config = dict(
    num_key_value_heads=1,
    parallel_block=False,
    init='uniform',
    init_std_qkv=0.0577,
    schedule='wsd',
    batch_tokens=[8192, 16384, 24576],
    max_seq_len=1024,
    doc_mask=True,
)
Each number is 200 + 20 x the weight over its row's rms, rounded and kept within 0 to 999. Layers, rows and columns count from 0. The size before them is the row's rms in percent of the matrix's.

# layer 3 MLP down (transposed), 320x128, rms 0.116, rows 88-104, columns 0-63
097,214,173,192,209,178,192,215,215,191,196,170,174,216,251,199,181,205,172,196,177,173,192,218,208,220,201,186,218,221,223,185,149,178,195,258,210,215,207,204,195,234,185,187,211,183,185,195,180,222,161,231,202,182,193,191,206,211,185,196,178,196,180,219,207
094,210,194,199,227,178,191,197,223,183,186,215,228,243,192,209,232,225,204,233,199,240,227,186,218,219,234,183,162,215,197,218,173,223,214,179,182,205,210,189,178,191,204,211,172,174,187,182,199,211,194,207,231,189,187,172,203,211,209,203,192,210,184,191,200
090,207,191,167,215,173,159,201,183,167,176,202,222,199,220,209,188,197,180,204,228,201,214,241,190,222,191,184,225,244,208,203,208,202,213,239,241,233,174,206,220,222,215,193,222,213,186,201,186,234,193,233,227,188,211,200,201,244,195,199,210,196,164,156,230
093,205,225,219,191,171,187,184,163,221,201,188,175,221,216,176,153,235,192,188,185,232,200,186,183,194,237,196,218,246,181,223,256,207,223,210,197,180,222,185,214,211,208,190,192,199,228,228,195,194,178,183,178,203,219,160,201,192,162,207,201,188,174,182,194
100,153,168,223,176,224,232,176,199,205,176,226,177,210,194,193,178,188,214,208,197,173,214,172,152,213,212,226,226,218,191,185,196,187,221,185,190,195,200,225,214,206,213,178,227,252,191,184,214,209,209,175,197,218,209,182,227,194,185,197,231,186,202,207,209
101,218,218,186,233,197,201,208,192,218,169,199,217,182,201,235,216,220,196,202,207,192,183,200,204,170,228,222,233,197,177,223,212,206,164,222,165,200,179,173,183,178,196,190,185,218,203,177,203,158,218,164,215,179,174,207,211,191,221,205,190,204,191,210,224
107,219,210,194,224,190,200,205,179,201,206,208,228,226,199,205,168,201,194,221,200,199,225,193,178,219,199,225,212,197,196,232,194,226,220,207,205,169,221,159,187,207,197,262,206,211,204,197,180,220,164,180,171,197,218,170,166,202,202,191,198,195,218,223,224
102,209,182,198,200,216,201,172,209,219,242,202,176,210,222,177,190,188,179,179,176,219,213,144,194,244,165,196,186,177,189,189,221,181,210,207,200,198,189,192,209,221,216,226,202,209,189,196,186,211,213,166,222,188,184,233,188,207,215,185,195,191,198,197,176
092,217,187,188,205,222,208,215,213,221,196,169,195,216,225,197,187,201,172,187,205,231,203,235,202,244,196,236,216,207,192,188,219,204,186,230,214,216,217,231,172,176,215,203,178,172,204,202,183,214,169,202,212,198,199,221,199,197,195,189,203,218,181,207,200
103,196,190,181,179,205,200,241,212,194,189,215,168,217,189,203,180,187,230,206,204,214,159,218,169,180,205,227,239,179,183,179,215,222,227,220,192,202,149,193,190,197,205,173,212,213,173,197,217,159,230,181,213,204,206,189,210,173,178,177,185,230,206,195,191
097,201,195,224,199,198,167,165,219,165,199,193,219,218,206,204,200,193,200,191,207,192,165,176,204,212,214,201,196,211,255,183,187,173,174,226,237,231,188,204,220,234,223,200,214,199,208,190,200,236,203,212,232,182,203,239,205,195,209,228,202,198,240,184,211
090,196,172,240,202,193,199,191,197,195,195,210,203,199,205,220,145,199,209,172,178,246,202,193,220,199,193,175,189,244,231,209,208,199,151,202,226,190,191,173,174,219,181,218,195,115,207,179,211,165,208,254,203,191,219,184,195,201,174,179,195,190,205,206,211
110,200,197,210,194,204,210,207,202,212,208,208,208,188,138,216,203,204,186,184,190,205,205,210,199,179,207,193,198,184,216,198,203,207,198,211,211,195,177,233,201,206,206,198,184,191,191,192,193,207,216,188,193,217,191,369,202,190,264,205,196,180,198,203,201
095,179,183,266,252,201,197,202,180,198,210,193,217,205,217,216,190,188,198,149,198,212,215,211,191,221,205,155,202,219,166,188,206,228,197,210,233,207,180,174,207,191,171,180,207,209,186,167,187,203,160,205,175,167,220,196,200,218,199,185,185,209,167,185,208
095,205,194,213,217,187,176,175,201,180,246,200,205,178,187,178,226,194,205,207,219,187,182,206,226,216,183,169,192,209,223,202,167,194,208,194,208,243,177,214,213,197,231,206,238,191,200,215,207,232,203,192,203,183,201,254,177,211,207,222,175,202,196,181,219
092,199,201,193,213,232,164,206,212,175,205,151,228,205,240,177,180,210,232,195,214,234,217,194,196,203,209,174,176,240,200,180,198,213,214,225,215,191,199,174,225,225,246,234,200,186,189,206,226,200,210,197,190,201,208,200,234,210,180,216,189,172,198,206,196
099,222,177,213,213,176,208,216,203,218,219,180,176,220,222,194,191,181,139,185,172,196,203,232,225,209,206,204,222,201,215,183,203,216,220,228,244,183,193,231,169,196,231,207,195,171,228,238,178,221,190,194,237,198,202,191,188,203,188,224,204,193,194,230,197
# layer 3 MLP gate, 320x128, rms 0.102, rows 89-105, columns 0-63
095,196,188,224,199,178,231,176,189,185,198,215,171,188,205,199,167,185,213,197,177,255,200,189,230,209,238,219,189,187,211,176,194,216,243,215,182,218,196,158,233,223,197,222,204,186,195,185,224,205,172,204,245,159,208,203,204,175,179,190,191,215,231,176,200
087,194,218,194,216,211,225,223,213,243,211,216,181,198,209,165,187,184,170,190,193,191,214,194,193,164,211,199,204,199,163,182,253,188,174,177,213,202,219,232,182,209,222,184,187,236,201,182,190,187,238,191,211,197,230,216,211,206,209,209,163,198,220,195,191
094,170,261,193,169,193,220,221,190,192,201,186,244,224,201,186,177,179,187,228,169,210,187,235,167,201,207,174,170,254,202,187,179,196,210,162,199,224,187,212,199,198,196,198,223,210,192,208,192,200,194,218,172,155,204,201,201,190,207,226,180,192,205,183,221
102,209,202,205,217,189,192,223,185,206,198,215,214,198,204,217,230,184,205,180,160,208,183,161,208,184,231,202,209,189,199,180,166,210,192,193,148,177,150,194,199,212,241,174,207,187,227,230,197,173,191,202,234,213,184,191,194,167,177,226,184,173,208,243,174
091,221,206,192,227,192,191,217,193,160,184,213,185,183,198,227,203,211,191,176,208,233,196,217,198,186,231,201,222,198,232,199,182,210,181,169,203,189,157,164,230,199,185,204,197,203,206,159,190,183,197,182,196,172,166,158,207,170,163,195,210,190,184,195,169
107,214,190,157,191,220,200,207,196,174,214,197,192,257,208,217,172,227,170,217,228,235,217,209,208,188,218,198,197,180,188,223,199,212,185,198,189,203,172,187,177,199,182,172,136,198,194,217,207,184,212,186,217,163,194,201,199,200,186,189,191,239,212,176,214
105,196,213,204,198,200,228,219,213,177,168,200,187,208,217,207,192,225,204,194,211,217,212,220,216,192,241,254,218,211,205,188,202,170,230,204,213,196,223,182,159,191,165,166,230,175,200,199,226,188,196,196,226,199,223,206,238,189,170,195,233,203,170,162,194
097,211,226,195,188,212,213,236,209,213,209,163,208,201,241,128,194,161,214,198,175,187,246,223,208,167,174,179,200,172,168,206,199,196,220,186,172,198,210,197,197,201,191,179,173,219,192,200,191,155,199,212,201,170,216,189,193,175,198,194,198,184,197,200,253
095,200,188,212,212,215,195,201,187,222,206,216,200,181,193,247,193,202,207,183,194,192,198,198,194,176,223,205,214,177,235,228,181,231,192,203,180,128,201,206,195,218,191,160,219,191,189,189,196,190,192,180,190,182,191,187,222,210,182,219,230,217,178,219,153
080,215,225,172,204,196,256,226,201,223,208,191,214,172,230,174,174,197,173,187,194,190,235,224,199,205,182,178,206,180,183,176,225,186,240,172,198,168,245,166,211,167,185,199,186,197,197,221,185,173,218,208,204,197,218,184,154,210,196,191,201,202,173,194,191
091,162,193,205,191,180,233,211,203,200,196,197,237,239,214,194,215,216,212,168,190,187,224,194,211,180,207,199,192,198,182,186,199,206,186,178,233,233,177,211,185,187,210,199,190,225,175,222,220,197,189,183,182,213,213,198,196,187,223,184,206,205,194,215,206
095,199,207,141,217,207,229,214,197,172,186,208,210,251,192,193,181,172,216,206,203,207,214,175,180,195,179,215,211,197,188,172,212,202,222,190,185,181,185,176,186,209,172,202,251,185,204,188,208,174,182,209,209,186,214,206,221,230,206,159,218,232,173,208,201
093,213,206,202,206,209,203,186,177,208,175,221,202,194,195,206,186,184,221,206,194,202,166,197,231,158,182,192,214,182,244,185,217,181,214,227,121,232,205,215,194,198,215,182,233,217,220,171,196,202,186,205,220,209,192,187,181,202,202,212,232,200,203,210,179
083,201,208,166,187,206,233,246,203,193,195,215,206,219,210,219,171,184,194,206,182,187,246,188,188,186,212,202,197,182,179,218,185,178,186,194,197,182,190,186,195,192,184,219,175,205,207,164,181,190,223,212,170,181,192,185,214,206,205,188,194,213,193,230,183
093,193,185,196,205,202,244,236,178,199,144,199,209,206,231,201,219,199,190,209,183,247,188,202,212,188,220,183,192,206,227,189,210,238,191,210,198,226,188,162,198,184,186,234,191,225,208,199,207,223,210,229,196,252,180,179,223,198,221,164,263,221,216,175,180
096,196,191,183,192,205,201,227,179,205,180,234,223,196,232,209,228,227,183,217,205,178,199,193,164,217,204,195,182,218,170,214,200,232,206,181,190,188,194,192,229,224,190,213,198,241,186,195,213,181,216,182,184,232,217,204,184,197,219,173,213,204,218,186,212
111,209,206,150,167,204,229,180,202,154,194,167,176,208,235,196,163,173,219,172,191,192,201,198,215,183,184,209,219,175,212,191,195,203,219,231,219,223,202,174,184,227,206,247,198,201,224,173,172,168,195,224,203,176,189,157,234,195,201,173,206,197,179,191,201
# layer 3 MLP up, 320x128, rms 0.1, rows 89-105, columns 0-63
096,178,211,201,206,212,227,172,183,193,220,217,174,180,217,224,191,192,216,200,250,204,178,200,190,183,193,217,221,179,204,210,231,236,193,254,200,190,186,196,202,195,194,185,203,235,198,169,199,170,176,195,179,234,200,196,190,225,217,190,203,214,177,248,203
092,215,196,215,181,226,232,183,195,225,222,205,177,199,188,180,158,169,196,194,187,199,214,177,207,163,185,196,199,169,214,235,161,201,195,167,185,173,217,208,148,219,209,181,200,183,204,190,194,164,187,203,176,187,161,228,228,204,183,193,161,193,212,233,189
088,201,200,173,178,180,197,179,231,199,195,203,211,167,215,207,215,155,210,190,199,201,193,227,193,206,187,202,246,190,207,159,208,198,179,222,174,233,198,193,185,178,203,213,213,204,190,193,179,194,197,222,199,198,222,197,276,181,200,174,191,202,200,174,198
098,257,194,189,179,183,160,185,209,202,182,193,244,211,181,218,181,156,206,201,192,227,202,211,208,193,217,196,201,231,195,216,201,164,231,212,219,189,212,185,209,181,213,209,202,181,234,216,212,215,204,259,200,171,161,206,222,207,200,206,180,193,209,197,197
099,245,217,195,236,173,216,234,200,217,193,178,201,211,231,205,177,195,212,210,198,191,227,183,203,176,192,188,210,177,150,170,211,189,206,211,149,199,185,154,171,197,208,202,228,207,225,205,189,193,194,203,217,204,211,177,216,218,205,189,182,248,184,208,221
106,191,186,195,202,176,203,204,218,190,200,173,181,195,215,193,216,244,212,174,229,238,168,225,207,191,209,204,241,180,228,183,213,196,231,225,214,218,161,198,193,180,169,218,211,198,208,217,216,220,206,215,190,219,203,183,204,233,222,197,228,196,187,188,148
105,199,215,218,186,193,200,196,197,165,216,190,209,190,207,226,223,224,214,197,182,190,189,177,214,223,176,218,218,210,193,183,194,195,211,191,170,212,246,194,181,167,177,199,185,205,225,203,201,198,217,195,216,207,213,193,173,245,205,218,222,196,167,166,177
092,205,171,235,200,205,228,184,204,219,201,187,203,179,150,185,213,180,173,237,203,228,192,198,181,177,191,175,194,189,202,196,202,203,208,153,213,207,209,186,199,186,205,198,208,193,183,230,205,150,223,208,189,178,188,197,172,199,194,172,175,187,191,206,198
102,202,219,143,219,169,209,235,204,188,191,210,192,214,223,199,180,197,213,215,180,205,204,204,180,231,200,181,168,232,182,161,224,229,207,183,202,218,156,159,204,185,210,216,184,210,223,198,214,220,217,232,224,203,212,171,198,215,189,155,159,232,184,209,242
101,221,219,203,179,196,189,183,218,172,210,194,213,166,180,176,214,189,163,198,200,196,216,225,208,178,212,186,215,164,219,186,207,173,211,227,201,216,231,224,225,166,224,196,182,212,185,220,190,216,224,233,202,186,218,214,164,207,219,235,208,165,224,186,208
091,223,258,212,207,180,164,197,201,225,201,210,236,188,186,168,241,206,209,225,173,191,173,206,214,246,151,178,195,210,212,176,208,205,222,170,164,212,197,221,210,209,212,203,216,205,217,240,178,221,226,174,214,194,171,207,210,217,194,219,210,208,197,151,204
100,189,215,191,200,218,210,164,196,177,187,218,218,234,150,186,207,171,187,228,213,213,191,186,193,200,180,213,228,179,188,179,200,202,216,198,205,200,202,235,243,197,222,179,198,190,187,184,223,206,206,195,224,191,186,243,185,220,250,193,245,196,225,216,204
096,187,221,223,247,191,172,236,183,194,194,178,226,175,178,216,247,213,201,144,191,208,194,197,231,203,196,183,224,195,197,251,208,250,174,188,183,194,190,207,187,207,197,189,206,234,218,192,184,194,204,184,190,193,168,203,194,225,209,218,195,222,191,206,164
091,201,215,199,193,171,183,181,205,204,224,226,240,207,153,222,225,206,174,217,203,156,210,219,204,193,183,197,189,233,195,188,155,201,180,182,231,209,199,230,210,217,212,208,173,205,193,178,193,230,225,233,165,216,200,225,175,200,216,215,181,176,212,197,194
093,167,193,188,185,192,202,208,196,182,199,205,176,234,230,219,203,220,168,228,194,199,156,188,197,208,202,195,199,187,178,210,186,189,207,192,210,224,202,187,218,183,199,190,198,188,187,194,208,204,200,183,179,181,194,163,171,170,197,197,171,207,201,237,200
097,192,185,206,197,215,192,214,178,162,185,221,216,198,169,217,197,203,224,228,205,207,218,195,195,155,187,171,193,170,231,214,177,213,165,198,178,205,204,212,226,206,203,225,225,192,186,187,247,202,182,224,188,179,178,207,210,207,177,209,190,205,194,183,210
109,189,220,219,191,241,200,204,228,206,193,172,191,197,168,215,193,203,177,194,205,186,181,187,203,220,190,224,208,218,245,186,196,198,278,187,198,188,173,233,219,188,210,156,193,182,214,193,206,193,209,193,198,204,181,200,125,182,205,232,230,163,184,222,175